From a checkpoint of a small transformer trained on Wikipedia: untied embeddings.
Each number is 128 + 32 x the weight over its row's rms, rounded and kept within 0 to 255. Layers, rows and columns count from 0. Numbers have three digits each. The size before them is the row's rms in percent of the matrix's.

# up: layer 4 MLP up, 320x128, rms 0.195, rows 250-316, columns 0-63
# down: layer 4 MLP down (transposed), 320x128, rms 0.108, rows 250-316, columns 0-63
# gate: layer 4 MLP gate, 320x128, rms 0.205, rows 251-316, columns 0-63
up250 139:132177153067115160089147122116155059145129075163117143140230126120169092082095110112157190115153103114112084143156143194108175108119138129155166125137152145125121193047125201129093120092135138
down250 118:074135189149137133124159124186103131120156114130179085133138137122158109114058145124134120144123157096192127117135119115144134070132112109083099089097089124173124125110173151135140108134136196
gate251 094:133110190042041126077157124130085182151162168118145143137132099051171147070057140161199131104158144094109149125096057144121101084151090113117136113143125136155117129091136116108135126099168083
up251 099:119071131083124055114167095143167146160130104147131139157137126103177124095104145113156197074099130123109119184123148137154136070140127104097162090163118119069068147100093162111170165115150131
down251 103:098136133161119173146081113148182117078163145167111161099142120146108127164163111142060120181128106159129115101107134097094134178146069121132106157104147099172140092082105140133077089139138167
gate252 116:138139184109069117134138185114121137134142116115100129141120082160093167166121142080044083135147136146106130156127120175141133163152085095158103082100180143143125158143202082106129110113128139
up252 120:137105168077147090210114117197131159151151092082142108130154140100080109142111142130126047137154148088141159176150067079142083140112138119122101152077118128140094141128060096143144122098134101
down252 103:113103096149102148161160131120162085127129151169104151121102116118118101123149120115124100102125094218103190116148167148064162116119120185134135070128144163146179126084099131101143174128100148
gate253 118:064105119176137140105091137121111139144136169192147143157181157112138194184142081128079102150106132132094140126098106175104119072137161149210168073088171131135099089130156134076119083166131105
up253 114:139140160165031146121139109081184136130087124137117155104142120176183100106083121132125164088162172131153159133072135139086173165112117133109174140192133145115103082134120156129178101126122161
down253 111:061110151140128149164145047146143061127175142096114140171114128139143149125155131158126073119130113098170128129128123119085163081142125119170098036103129128185176090119116091129129157179097100
gate254 105:141080103125163100050156143154123121120120093229061087169117134138116126147101125121184186111151130139089106089104124155102135127149168101172149197102137076141099144117175172144119141144131056
up254 130:152121149135139095147137044109145137093077178125069146123153154082169120101108143151137157094156154154102173081156121161106143154132177185129201115139126132129127087087200123150147138099136131
down254 100:105100106161112130103121168150119131132191077147126067165143108117064110129152128121081109128145118111072087127103125144152141078140107048158069202135154115123116182117068128119165115139141088
gate255 109:123128142172128132060154138099163114083103143127117080152146109174110119100142134124108131151077108135102150084152129161193143082097092150083147124104163112198164112144166135151141179082190089
up255 094:182121157179146147078182104152197142105130123136108111108194084167117106139103133153117135149134145108078118134158163193137065096100110154093156171123150133188107182152116160122122213113160118
down255 106:154146073135149151174052100099067154148124109160157188180095185122137130114125111097188140103142150116141076159111110064096142153178103113153130108119110118107114143125140106165086130156107148
gate256 104:111093169151148149110120123156129097138106084170171162135056176120089155089146090100199185070156130118148131157148140083179083125166121138141113115110135137074092145129070118122142125120151128
up256 118:085172122168162138153100082126135148065138166112166107113087169139131086132087097099115119122182125149100157090161095131155169138100113104143093117140183105170118146167117164147100214111201160
down256 108:124120094075062107101161183132131100237181090120119137124174127125134133170146109140160101174148129164146068128077145107098125116161104170112157141090132129092150105103175137131124085143046060
gate257 097:104080083096158125129128115131142153117173077127130121111084105114184164173106101053141176142171174096089144211073150192187087099097149099158135147100134146063185119148100108121135096129125122
up257 065:125184209129110115125140132110147129144099175146145120119144100134092110114129168169132090122105082152201104027171079061068189150145086159125062072151149091152098151158144187116161170139146100
down257 102:099129093102153142132180100148125145151151107107156113142127120112165149187114057098104147114149136125105121216073178203193097090065135089178146136094108113050128096099081080109159090129126083
gate258 116:137132057158215053098142165121122130156147146130132139123122085084143145173115123140131048125100151129117204155148136106112089159104188155143126152110143100132116129156109073078130053102146137
up258 108:088100163159083146094106082080142118123153129125135180190101079137141157134187071192083196126164160090069164079093082171125128127130107107115152154167062102130085139165176099129159126182164142
down258 115:163128124149170068180207168154120151135122139140117149146137172080118060068142107130109164107150109120148036113128153138124136136113148125179109172116158183120154138137083174148116132030148104
gate259 122:069119146133104098139158061166108146169159082114137103102172185083119141153096142141255128106170150107126121104079117066127148116088103131117129094104128182123179143191139114135141110144068091
up259 106:159121117141120152098165186123113121150159142135146118139141119112161101202112168139229161155078152160147136168145098098119124108173130117096157137140152111104119176159082136189179123117106062
down259 107:141163155141127119190214086125178096106143090124135057112148090136090153111152178183130117139176102243128108146170152141118124092119131211144135147133090152085095145128136121105170112174123139
gate260 076:083115113124097109132151204181140118152134085112147187145115129159140117134096151124132088178136124209114160108147098092149158078096032111119133045110226111218108150146158128116161123099124121
up260 076:120121118148132096038117181144141117134148101147112120152139102099158084124126202054176163171147139149138133080080163085130069089147108135140134086103161114080093120183183128150140152087126197
down260 086:090103121109059125171142083134078111170121105179176179085150128098112115075059125188161142099097170153106106142144112145151166124097093148163153160131177143123119152170105121169149147142166138
gate261 054:124109116137144125157067075103090107130138172190099085147151191171122152173103158156130157158106100107177130110149184134148120181114130138135130113162101023140189197101130158175159115125149054
up261 044:137195090183147111064140140110195128095140134091123096128110099065081114159149116095155130082124163139144146112104135152094099101142086117104148126076123155104117106073094158080099132140145160
down261 060:078117185151135132113058099130115097076100132181076133128126183150137143140064119141134103117146172139157123088155162179162134109128152163098130199160091056141198179093128063149146087154161080
gate262 102:152117120106109124073151117144114148104145135155064135079116127107149119062187151110140121127127145133119060133132163111095078138066159185168184106120128076092126134032096131127133110148124073
up262 077:162102143125126104045140131123161113080155180149088140109124124099159110058185101134115099098166122101101078135175147130109083152084150203198169103144145086105099091045120146132130165135124113
down262 111:140088106104115105132055117127190128195169144127094116189146136127154144153152103130176146143120107180118153134150054136135120139080129069099120121166157125137162133174097130149046099132127191
gate263 041:134168194072202078144125141154118156114154183184126155145138113184128109136163143132075131144114133107163183201164083187087161104163137055105103144130159146108142117150095120143151110125152119
up263 036:166198142100083122146108147095119108142124093079125102152167119152154154136149140121161111104129122093134123119132060162130173074181109139136133107138066138028128158139144126129133155085117106
down263 040:195079106161169119133191123180127087120152087132108149089104157138113141149109147109154136150118175172095130104091134136158131149077154097102147124154132142158082124128102154081135174109138140
gate264 109:093089189125100119183123113097156142089174146087098124118122148172120146122070119119147208144142138142145119184111151154051122101135151142132081079096102123139145085158102163173173072183119109
up264 099:181094106073106133066099165081104159147085141127164146131104118123113093113131160105087062076116115119081118170169081116172132099156158150110140107133104146161123141102108132077068130094127109
down264 108:131072138206135099185122133180103123055132134122126087139130120153150110139126104152174202176138179120145120133163114102083137173155145144122158127105103092105135124146142138135110085114146116
gate265 084:122107158085149135106195175135127078177124116080103135167154115129144074131115118144173119155131129165114121090115082134089125127089121157114135231117161123159170117106127140144115124075084036
up265 084:155126138143097115162093131124110091118126091160090122127091149138103164115138148113032169098152110088170104161222126125124118136165127098155111035105043139115078124090130100125105152143143176
down265 091:118107147153121140104238096184167099125123146124139091086097083123086109129144109142133108165141090149065174117121103111111098181117163136108183198078158118122162149194069181085135120099148126
gate266 117:116136160108193146065118146136129140160117165205178078147106105133171147122114105136136194175129118162150131074113140084128108125111115164148184160123123136147168145132105172153110097149115095
up266 116:080141132155168116100110119113068148148134148169150100136104144102173152092134127141138174081101091144143144139112177073187163086136063201123149155141114122137170143127174122138074135083135085
down266 107:159159115116082114168101147156171145107109066124072189092114042112117152151108095137138094159143154148107113131169098155096118120153150062104107105063120097124109117099109148125166103131117133
gate267 038:109169109125131164130184134139131110112132152125169123125094085121134134152063168169116107130162166125100088158181084122173089114150182179151110167106090191163135131122174114151134098107143202
up267 035:084146179103142055175117102178096117147096147087142121101121131134135150085173110132203098087128104113158138095131117176101139206147102092128099050093122120136120081105095183167157187152107121
down267 034:057083113121170176152148144103128164101135099137114128148116090132193132184097119143076188137111169147154122203102131102140053104124115131124124163142067159113158155145151119092108129073155118
gate268 083:116092128169112117214135126162137101160137209138141169118124095161131147151139175132138141145147145144128142119183112149120118146162136066099150167090153124196135120128153097109097154108159171
up268 084:163130108116103107074117071084095079105144085146147152098116152057133093102133100097208132137134134132198056120076117092189122137146114116067103098190119121071103160118141150098109100122080071
down268 090:141130104129135103158196196165184121166147215147116145135077165211152132164105146120137141121140115123086142095209088159079128125102148124133142188047147115146153157116099130116119123131143130
gate269 087:139138149135078154137080113121113136133137141144157157133141139142116137122154132148134097147112129110172185139112105138130145128156103165151181163244174090142110138104115115142101146100152070
up269 070:111124080110104122114101060119094174165127160149155134119113157101145178124125126135146122132113114076161169145068116131130152098154191111108158141197120121132122166182161137133100177105171127
down269 097:141092120123126156138097165158155088146121142091128100156100122190127108168132169126116160120154147116066092095140126147105143152111111106085082116059099120129149110158108102141163137122111135
gate270 087:106090095222145083152119106111134150107099128141154121136065157135087159106145130140126113104125124061186140119139150169149115099136155123129148152114057130196120126183145162142138115180095117
up270 084:114165113114142102162146179096097070143132113127131144133125078138150125100142158107124154129115128169068169146112192086152131123108138185149104134157183150113160093077129109129145108101223184
down270 085:134084121109155098090069085144161157093138161104123092133160105112139152113154147148169120102147194107127139112144083139180105178124120135101115164123117141158092140164091145082136168125114125
gate271 115:088086178171089188185113179131095184107136072134131139112111077082136152086108117144100096142136135139146133224091113156134103142135098118096127109097148134115104113106105097109097131195154149
up271 113:161137108136117151159114160097100156148095095081104168135127128096187142167136155147165134175158142108109171148079082115194145146147152112070102146124118099116235171127108099170123090156127182
down271 113:125106127134112142138060121146119120167108122124161160162151104129176077107088088155076069152112099109125091079137150116079111108104132151169180119164140109125103109131095093068070113206078101
gate272 094:091116108115156094182092079175154109178137208113156159135120135199114143129162102126120103112111070160162136104112126110082095103153107100129170170157111145149170062128124161145169062155123119
up272 094:171198145123089175078151152086102126112165123092118116082122129086132100098191105127057118168123130128175130120180133153134189095146048103136145100148123140146112118149131139114075151140179113
down272 103:098131126115126134119121168191104179116131167129161127078113137125084107170140103079146020093138144088148170154174129089077104171150075124160132127142167178079113067179070193143060094112086105
gate273 104:076175106110121170081154096105178187163122156163109146136177076107091118097121122161156173109130109138078097141144048142156053121114245100123122199129125091062111121122176098130138099100150114
up273 112:106096145130135150172092152127102163137086096134129108135138154114065187167141127159136082150114110098131118217098157101159178123137160105098083121198119131157191140128131056126147153173118149
down273 113:050122089111107167113132050196103098141114139100126137127138109121135168147127094147170192069196156155153135092104101139102096157115129092177140072073144107110094143104112140090156106116116106
gate274 068:125118157116086162147097081158092123070113120089109144135130088126138180133094079129163120194185170106189179196127138119115142111106115136131147105179133166034168137129085153177149130169163116
up274 064:115086098137117119121124165095143240151112086127187138111122104102137163111086122116153095157140120148084135147170163127164183078137101133100114185107134143156133157170116142095067104137153122
down274 070:143133168155150077124136130079151102122131065096186030086174110160132093140103125110129079128122125208097089067159086121089094125133108175103084139117129146150152148148100170119115098119124097
gate275 044:131153103125169112133175108137160123096115113137142052126156083108162139107109166145123106120107178152066098180107089074128126228125143165125135116152100103128093159061127096147142121138131125
up275 038:116116108097140144119162137150133075118106051111184070102085127143156128104121121175111153124140132156109128156067105094149081191106146139177106127197136068122085137122103153166142136150136090
down275 045:091128185125077154118115142104127165160140152106089186119127229146109137143116054086149155126138060130197130139179151133132140076111100088034087170141143140124103121183171147121101082084137132
gate276 063:128097096116090153192126132137122122040139145088170116104115115166172099096124108135088084114163118140097121128142145107156135135105128166136137111081041112138131060093079088104110126137167117
up276 050:153090107080080189204091130111078140065160181151207107131151140155159054120124094122106130154136111075097143146147144068135128119146178178122168086111105161164098108122108041146146144135103132
down276 069:147146130138139104161137102133105155141088134087144128083083095177114129090120060119101174141086167149157111115157115089179057126190130103161145097099121142076073131139171095154138163140163093
gate277 124:136133088157076103137170106159078144109131133132143066167128134094118111163146125159139089144089124132134113149145156153027096147088156116124124177174100148110068149131090122105136151112062071
up277 136:135101143102156128123070137169097170105100105109159171161124161136073109139124075082136164128077105076088128165136141177131152092172192098099116158133125130172112046169164127135151114100181101
down277 124:067142132095141150119094144130132138115147139149127143071050095028171126097095099174163154190102113199122078114142121088094097159144155120154180103091094074083158079115146101110122121111114135
gate278 118:113124063066191113134132118149106168144164036111159165144162115059129070130163098099149080126055089171135101182155098099211141112098143159163074116115170144149122128164119172097082115135145130
up278 097:076148085100194122143056097194115169133108081152129148087128147116090118136193136180129139141093136189100157202107120079192119153134097141131082081132148099084109091128138095105081137109135175
down278 113:142070147190067199147100113122099149133130192151117120144125167147124161112060050135146179143151124107116180121147093209035143101106123087140067174141110123115128103142138126083188118176121117
gate279 114:163171146091160119204140135141080126170111074049132130088093117107134124132122157135172183104149126103157111124164132087133172132142118139105142084125151106143060124151130101075148154098085135
up279 094:109078034150148138114107191101131139082139098128144114126110155116172095137147081126092126158139143160122184192131149136139108120120118126138078114144151096156104114168112125190123106147119151
down279 104:133158195184156124103098102119098145124156095121184094176125159133152144126072101106116082181126130186153128169095091107102139078113103201100095168140131093159161091130166137127153092067117136
gate280 080:133074136133194100155149175110087138069080082165143119101127086078101138135080121105180162192108107110098105109086130093111171155180117140160160127069155144112117159089115088106130099101128137
up280 088:127103105092110121118181153074096183080153086147136146141128073109174143101083087131167206098087128102119106091123091114114155164110160170119133119153143114082097125066163104168106153071168163
down280 095:114172144132141185126053056138115107153122152102061162112133202154062131112164140138090098104076126119155114148114129133145096099134158145135086094123159129168147090174127135116131144162071050
gate281 085:087142124117090126120120132160191187128058084115129131108152100104139109042091146111120117133162046132178078161044110140123096129134101119140134084164142122115150131097157072139124122084152105
up281 080:155065138124154116134096105139148118095138132107126112144132127176099113118115147120059123137139180167125151096173169163142119136095167188111059169090142122131102091170146145113126142200109138
down281 095:129148166119108094162137152108107201141102138128182092137112098115136117119167130155147096143154134144135137193086114085176127152158145116114147116148154172074127150087079147114124076087190062
gate282 110:115135160152070182149144143100122135160104108120118171107141131136067194163123114154118064161123062104142107111199109109139161120173120123136158105129100115177101126105119091133105169159191056
up282 127:070128081116098072040149129169112192175109119130121086136146138122173115164160147154167167177149117114125125156071119090147131089077121102171106118117092087082189119135099156130142107145143155
down282 095:124167136144146177219112133109095059099156086134112148122162153137101145121072065076112087140140099085141102157171142126110134146177127170115136160120161177154075195099125129140139154115142075
gate283 069:123176110144122110172153125174138127105114161156100114089082180142111131069158110060120113154146141131146174151106088111187123132106152143135135133147101118060086098036152051119118122042155124
up283 063:098136085094214124099157144151132127119129108126148171125140116090140142162137122175105129148051159123110055114174129084126135157147171083107123195143130100120129115170097159087109108095139090
down283 084:165124218126133141149168106104102121171077134167091078154134211088122153102135169146164108103121131133090131198132103186045099163073066132063154118111168132130085149119143117167071178120122152
gate284 105:132099142154140146130137086169193087143137090130147113109157137081129095127127114164213190131160179094116073107099110091122120152109149134136114187100175111089102179186173101165093160174153164
up284 101:137109208160118114161105167107141123144132047103106135067095120129134160099125157127099147081109109143112118119136139179109071142110125200107133096171133213118139135094155145113155138084110132
down284 106:129114116060125125120151067151075132110142143112124092152138112139107138132143113125124156162086102135148082114144110099199099126147111082110133175070148099088099109144160101086078155150143159
gate285 100:150100140174116213102196143057126115089136144121167171156121175067116145096094180163178174123084173134106129095147119137094100103136128186093169143088149109108114092145142114114116178104125083
up285 128:160152112130059119146088065182124161131127227135191096141110107154110134124178137125154129104101122093102149110113129125204183133074124159122133158190189136097174116105133124103140120144169185
down285 099:139062186149166189057142158088142098096099045116108167120154205099192120134107123182131149126172137100114133156148160141056110098127109133149103100117098148169094125137130176135129085089145138
gate286 107:192212144133153176046126190129136148107112126184059125150203081134131126096156090070087130142088145102132090112154138154143140126067118100155109116144083071093096117133110178160097138149159168
up286 124:082136121178149126175155110105105153076148088062167148074153100129161142128167147109125199116100153128096129186074119080132167133115166096120126111136152092145039167068135125133148108087108208
down286 109:123129146057130120094119111143119119181153152145107138158106105138105131112078091141177129090105175105196071029148127163123110083182146199136121112117128176120131084124125119125140088136129101
gate287 106:107096156072112100067116089157084247167083135157144112129159121124158089145127126107164187161089118138119124093161123127104152106121058122132129171120119058098146133156126124161106130171142130
up287 104:168180067137129091141132113150135130085156143137165166149085129130114139131125111116068107105148123135128127073085123116159108160083105151084089165117133155096056057108056127100131116133117144
down287 098:131085119051099103075204141078158140136090127129103126133107099119104128143109129115171113111099124212133105176098097139142086069172118117125147181117124134156130143141200121143167133141128083
gate288 114:118090181091125055128142132144133151149118162152090141155084143093155124143158145134162208123098145113152159179150139068156119223155146117130109147105144132085070106110123090134117063099114190
up288 090:107144193073082106092148142138122149164152148146092156095076144077122145144155117146168157101110142091135118150122157089157162217102133195163078143093152126114109092094128063128130075096123185
down288 112:154185080144143184132133119117146089094119070127096113087125080155148122083097113144061091145133114144116081090096086200110105028154138120129092154123084147124138187151150178116105152169119125
gate289 087:105064140184111138088125135111132121148127069124176127131112128125176080135088129154162117119124114175130124049094104106111136110164094101113113159110112076180204146120133130109100121098169110
up289 087:122159064116143092160143114153104121082141181109138101126163109068113184181181217084103160104112075072161066158159161125132108128100140124102123129181110176111128125139120118175168117104146144
down289 095:046105169141120212082064150146115085196151088104117100118135115180149090135149118173103083087165165083099172158094121049155162100138118101111166186046150115131144136109123158152134110113128102
gate290 050:107153174159126182110119163123135128107090126196116153078138083145110157146075135117121153136099080124158172140199185125097096111157104153171130079103108141106104157177151056170099127172173109
up290 039:097159180085165154153109166145112076108105160108147180134169127108082142134074087111157180119087090125158122113140169110098092130113127125210124104124161120137122155132155103185108124189156106
down290 051:145043088123130098130107113160140171163109119094141136131140211130129079142198116122157119138142137143152126114109114181146146168142129117099109176167155111158126068113129125120172139132117130
gate291 107:193155105093151130120142126109122105112103035120114122119157137103121081098135126146115143089107139089115105124127123106133100136105217111116105117122182139127144104132088176107166153124117150
up291 103:065166075154174100160199185144096141090073142119106121103112094103059116122153149148169046136095151106099142129131139147151123204096097131130191137114157167164122114140116109151132090103142136
down291 104:101068173080051172104131084147168139154137168118077103140128195193177153162115123107175163145162116103150113114095102105134176089148132135116087104176101126063124114106165093124141097154155162
gate292 102:095174173100115168158123087132073154111044160116126136080103122110149126084120177133136112105198147120110098169094138147179112133124131150112120110138152134110136091057115149172061109122092202
up292 109:148135113116125152167137189048115143117116059133163177113116167131129129184119188101043112136146078153151112172172071124124135119100093113132192110122131142171127144116134096123148101151114159
down292 101:131091128148120082156106144173139124136202140169140093215097120054114111143078095116146174138117101187067143125114211102082114114142172187100104194131114121144105098098131183102154067094141083
gate293 104:097160072103112145151120172116087076137100100178078139116176108076166081163088138092086183166050123111132133129116139122164156126127125164162180168139094164144112145118079139118117164119129090
up293 101:161095163176154082166143126149137144191095134105127129132128142182103131184072108133107118104145151132053118145131145112095181081136120107174183107075126141168232095107127132092126113142144135
down293 103:151119109155142091064092132086159129113145095169134191140090108109133165137112103113170119138107099049134114140129176124091136148198106139113114102203152114085113155160089126167148148144113051
gate294 028:113152077086200179130118127144146098124118147184146130112106093122133116124152084121155156191081192106138101073126134126080136116137135129094143159079039104141121158145180189128135096139108112
up294 028:100183151150191163094115179104123165126108158087182166038142147102124097160161075136099124085063114108100107165166145187114107149114125055125141061126151166142074152103118156082137152115117138
down294 022:117110071139113124162135151113086133130065081165129157084193139129110168170101118147128107080120151122129136026182098210166104164091178147155195125125185149110127093149148112126125128078163142
gate295 072:197126145061103143146123169159099072110130136170140156071126133116138178131110107182128127132099150147132148104162172141165082149144153149156124106094133105152170075107124161169128132124135102
up295 071:095173063172124144121143122082166164144099112108091086066158122087088097088116142045161052136131127144082099173136130128146161140087115119073106155139116166136086131152110121061107096107099152
down295 080:082098146122130146110158172205114153137100126099099077123137150175160185110140121168107147141113134121165154134158155117104152129149135192125175115109142106212148114135093141108117137140128115
gate296 096:088153093082165118202069215159116160163083127125111105135132131106119164114162111134142188090176100169147142179164175146099160140082139115138149145140070175192058118150162145103129079148131101
up296 090:189101112149142134104160148142095116130118080218118115188181131124113154114059129161054078078070177145108115110162113127143156190117136123191228157135138114130115166122099123125139138162131067
down296 098:126156094119164110178104159173109157127120145105136123147143146164089131086183145146200200093183091126180154121139155136159157093103116167085048138115135111221117116127167127110111115143162157
gate297 086:117093162202107153139118097123097099149124167052131135110180125052122111060102113171164128146101116095155146107134150125109137103130098143128148155132185095103124146131137054098100136151155102
up297 063:120155110121123122109151124117118217142118083130125072118132126151126187161155130145111105175085148162094108118064101102152134168191118098108089123114103136154145113086150134120064114067118124
down297 086:149067136175143111120123139128102105189088118072103160134180145026108111083076141150104143097099118080157162149156185095094189123144100143107122127148134135116113134138150136129106137131134120
gate298 104:151099175125061108060099098138076144138129078121129147119105105165158157069144127118114093152147076091119113171142090138144126090079124113161131105100093140139128105124064125137105168172171116
up298 123:120115072124136151150102098145126155133159143128127132133149135031126120138072133135103099101107107128156137100063101110152076150172140165127055135147130136090204103094146165104093091134079112
down298 103:093169147098098102065092160111109130177160124150121147125119116122142147115159148133133087125109120081129121170110135097158149160093172142151153110144148154166066163113065110170164138111182115
gate299 123:153106110152104149071168121130108066115147143076124126109126069069093169147120144098128108136113141107136124129072142084130057129080177136181146114156141118152167110123171187103135130148157068
up299 116:095116067144125166141117139109107133110133040116103132073179199073171131163098173151122106102181078131123087172063122133118160108118084152117124163140168101172137118166105132145123146106147130
down299 112:116160182120110149109142113149109141101132102112153144174075094148177115160149141100115153111105171198108220121171124164124070100172094134150140153124065112044107121133061092115124108145094130
gate300 049:151127153110116094116050136147090076145099115160121146122112148157120089173136159180131080137144144090073152117134151152133129137144087124075065124114116127107155114151151187144102096135174058
up300 048:145096160082141069149180170124141107124118136108143132128169153132121099172167187094127101029131095101091128092151084159104135093163109097066111114115159123134110102115157147074122164120144076
down300 055:124129154141171153115143103146144153171149093084062180143112154111142161140118092142128182156120085093164162172115131125159056126106127172180157129138159138165153076143122088241118116143140180
gate301 086:087124097106171207170136083136059133155089088120109155126161159115129120124153123157130152115160113133126095169090143165138151089156080102123078206103142144108105154122168151089102158118096132
up301 086:108083050135165155165118168171144156097123078074140162110131148107093140124138117155140164120155107159098111164153104143137077133140107120122085194108138134142077135140197122122139128134138068
down301 091:112121143148102071092113124086142116134154073177147176134134117093064131121149137104145119137082104192118146126129126130102165095106127141113150083161107087157203124124098102141173134155162103
gate302 091:107100134139159133155096130120138210128123169120132129123082155101125111089138151134119086119066135109063147128088139103123099123114110099134142052131149115166224044131113133139134100098167101
up302 075:143133121161121149097178145105077042159110130151127140112166085131119143163136129107132164147145126152193102122137082161124159150155092179135117205143120121107067175162130126130113159141133140
down302 095:120089134152162111109164088129173119123120115119157121103112102118082133139091180167084123103159136119125167153036113154107118121130132133134112077150065123140205152186096130119048136122187181
gate303 117:146075144080140137163128076074121082155090157109069139084112099116142070101116108133194228094136097188104093110142158158127098146084116143129115082141184159030169116096145136110169134090092131
up303 095:141074139128136140159127061074118073192119174088117148138124126128100136095126088134165174073109144174101091094108175098086101166083161151078111035144178146072179088119116144099138141082093124
down303 111:144125125132121131086186211154152167078150075180143159169105116136154161158146084152050063150106095100117148137124071116153154058157143110112120168127077143223079139138142123075106096126136094
gate304 109:123141123085123171104141129080076206168109141140116161142148118165167136108120110098110079154143112179115154155093069162152132188172058184154147065097149147153140178071154115173088136139085145
up304 106:139086198151107168184134167133093186143182159114123071124127205129138159140112119151072094188192190138135214104181127112143144107142150151115151119144113115144185125120093138147091129172089118
down304 096:142144072126153122078108105100172138072131063106133167181108125117153106092159088114110103129103125005110066165156209137091122190110115123150140117185078169118069197131171130145146138117147063
gate305 122:112084143096150149133077155167117150147161112120104089165139112149117066100180118150170121139091098158099115137115149182151060163116180059159106113139144116116144103113108173160123108144091115
up305 122:071186181105162090201127175122142104120125111088175063115153144108133135146130112149175162148179138188129146182147130149133175099150109155121106135122152145171110176188174119112176129115126144
down305 134:039089102148140150128217092119099128115113129164087142122121141099072134106099145156129112104137135057164153147135191099057104190082155106119218104116128159148124121101145082151118132168143134
gate306 118:064089123157144139109124063140150101143101162159104109075141087093149083154186085115142078130075131140149064114123150105148166085156140130101093136104086147168031163136140155079086138136164142
up306 107:084067081123132159149120162050123164126159126097120125112093092154097049154150163148120088185080126106120167122122128172086151115134132050098160152064140099141168160197131158126124153114123120
down306 103:126143164134147135151110118141145102148065114205144070105128107119147128115139119066146123121130182117164095064152098125133141040108102167127067132116156191095135116125147130064091131104161161
gate307 098:123069081091178113042111145092133104142180103183110064153141118095151108169140188145132174116118130076077133096132147058185094212118128098166094182131159138151107158124147131087108124158126164
up307 117:105089101121045133125107056156119172082116169151130193140128113135103103113080146137150186125089205058136113091132162183057118184160171134115118144091175109053099130168115083172162149057141149
down307 102:149144105108131136145114162085184161215147127107154092114152181133234133177153120199093081135142080194144106104146141151123153107110157150132138165152114102163129119122120198158122133154145086
gate308 088:133140141157170115185092093117143143145141124089131140126129111134178112153138147138120114146168179135162121118149127103127156075125053139139024095145148096186157089100139244135147115140141105
up308 063:133149112149124112072157192147099091126095162163103133109134164101137120123099153104124103132069099137116118120119106158152112205168207149090210149105128146055086170141109049102118127136156132
down308 088:106192120120129122114078145173114192117133132151095136118105150121121086133107163136081077166122134114176160064134098145149142098163128162090105100159131182150186138124136195189194130131072078
gate309 107:126079103152177127154096086125094152105097123129107110108081096117083155125170144092115179147186078182164094089190127117164138171114122132098108143164148139090174137113172127146142191159148161
up309 115:112124147087153102126123113113150147176131151133156122140168128118143142145165138171117123097189117110164130136086082177151094116110119134114083079135159143153184146120151111148147132151100118
down309 104:097110150142119125198125153122128137120105139115099123100118061105079117130092155074122194163096136107166072064126133102118163111184121112201131145104065086102067127139139140096113091138156117
gate310 109:106161175152118046171101110089110131117163111124116101156103109171131098161132144071150150171131153157096198097138146130114159182163130134094089097148109149100128106124086161088169145101121129
up310 087:120106049117129146081127119152128173118090130185139161097137127099152109092090130139111085067134140100167093150109148127129088081082141121122154123148159103133133119178172088156139109134171071
down310 111:105147134170117115209128131105095151133166126129131103135149130179129123173104109078119133144147184124100084126165176121104136129191143169118051115084108153090106161114103153080173088080110138
gate311 121:146102109102100112196130151110158115166117037152103119152098123152132134130136171074085128093099163094149108117153138152130120063135183055118095075110125137124112121154198111160143120158125213
up311 097:127076170108106094161141105122135121177117083102144137145162088155167166130102184084126120092151172080098139089140108132103098094168168127076064162094081113107159120168157101148135171123165200
down311 111:177139130167124173139063175125076133126173155145097173125134165132171138140133048134147129218170118167080148167105117139089137134144187176160125136161148150127128131141088110101111116142106065
gate312 091:102166090064073115091108170111167097100123123111135174120137131094087150123145130122155169119139090089166087121146174173130102128177151138083113124140146145056168148185119126157155123142105152
up312 093:078070103101167118151100076060160128152163122109112196129112133063120129153090130131208123145133119115109124167180168076101102139141131076085129136161103142148155185159135149178108119143131091
down312 102:103115122153135120154142123149125135165109144153088100142108183165086153129150083106115128094147155174103131121160112098167104143124123166109124138148146079130118131026125115165131142116167122
gate313 104:156132126087144119104090139118133146076107115186133141126139109171086109173119128163095228161081200132097137098132131161129119163148128188148101109118179111141179132141158139114105111115134118
up313 116:136139155062183121174101167110101120189107138121129166090172072111137135088131122178107169091115109117153087127189140129131131155097146075103220138157099144063100159075092133115168120145172145
down313 107:152161104130118182057182109156143123088171100119133134128107130177096140186083126125094133115097171154116167172124090135113113131140118164126157100123174100159153148151168147188107182127143135
gate314 103:125118121112055130184139132149069120140157171163123147134147177181148140154130132162146098109146083144191111193069163139107107153128157125094173075140155180161148119132078124144199129136083079
up314 102:162171154111151169150187084103125129140137131108156108075098134163120118125091157159165088089125066136093065101126185176077093087067121166098107136106150115173114112128122123110202138115185072
down314 114:133103180145145138097105122165140142107080128106112113184110137126104118169137110070168219138143124111161164113173101167146137170122152115137171188130146124104119132093120078143131095151114091
gate315 097:127106161149113114177145129142133076158099173151088184120186122106085088065124149129130103110118138117123151141116171172170144123126110137100083082158148068170157168171093086072142091129102101
up315 105:137154060115109163081110160126122120134108118098125152157118166123143136115107041137142098125056184138133174138117116169157125119091100150152122151135146094177187098156109144160132095121159136
down315 096:141159184172132101146242097149144106127114148098105080112143122101088118149161152189149145124193103143127108120207175125101129195157144101104134095112082122096157139132159138134115147160130147
gate316 098:124076081133064140102102144187190145091211131107140115133102095121113128136149104137046125108118133164123101133160123143151075142199120114101121185105131133089137068142118098089086112150106110
up316 101:125143180123151110101173159170112123134153163093089160122105117110103146099120143115141061182104084068137138118102144128067142142091057163111173071086088146161156139099176153145130108116121121
down316 100:087116160153078137136064128192144097086103110128163181147116142108189132122150132152090129117154141179115149182112113118176108101157117120169105150160119110103098110093084115124136169082109117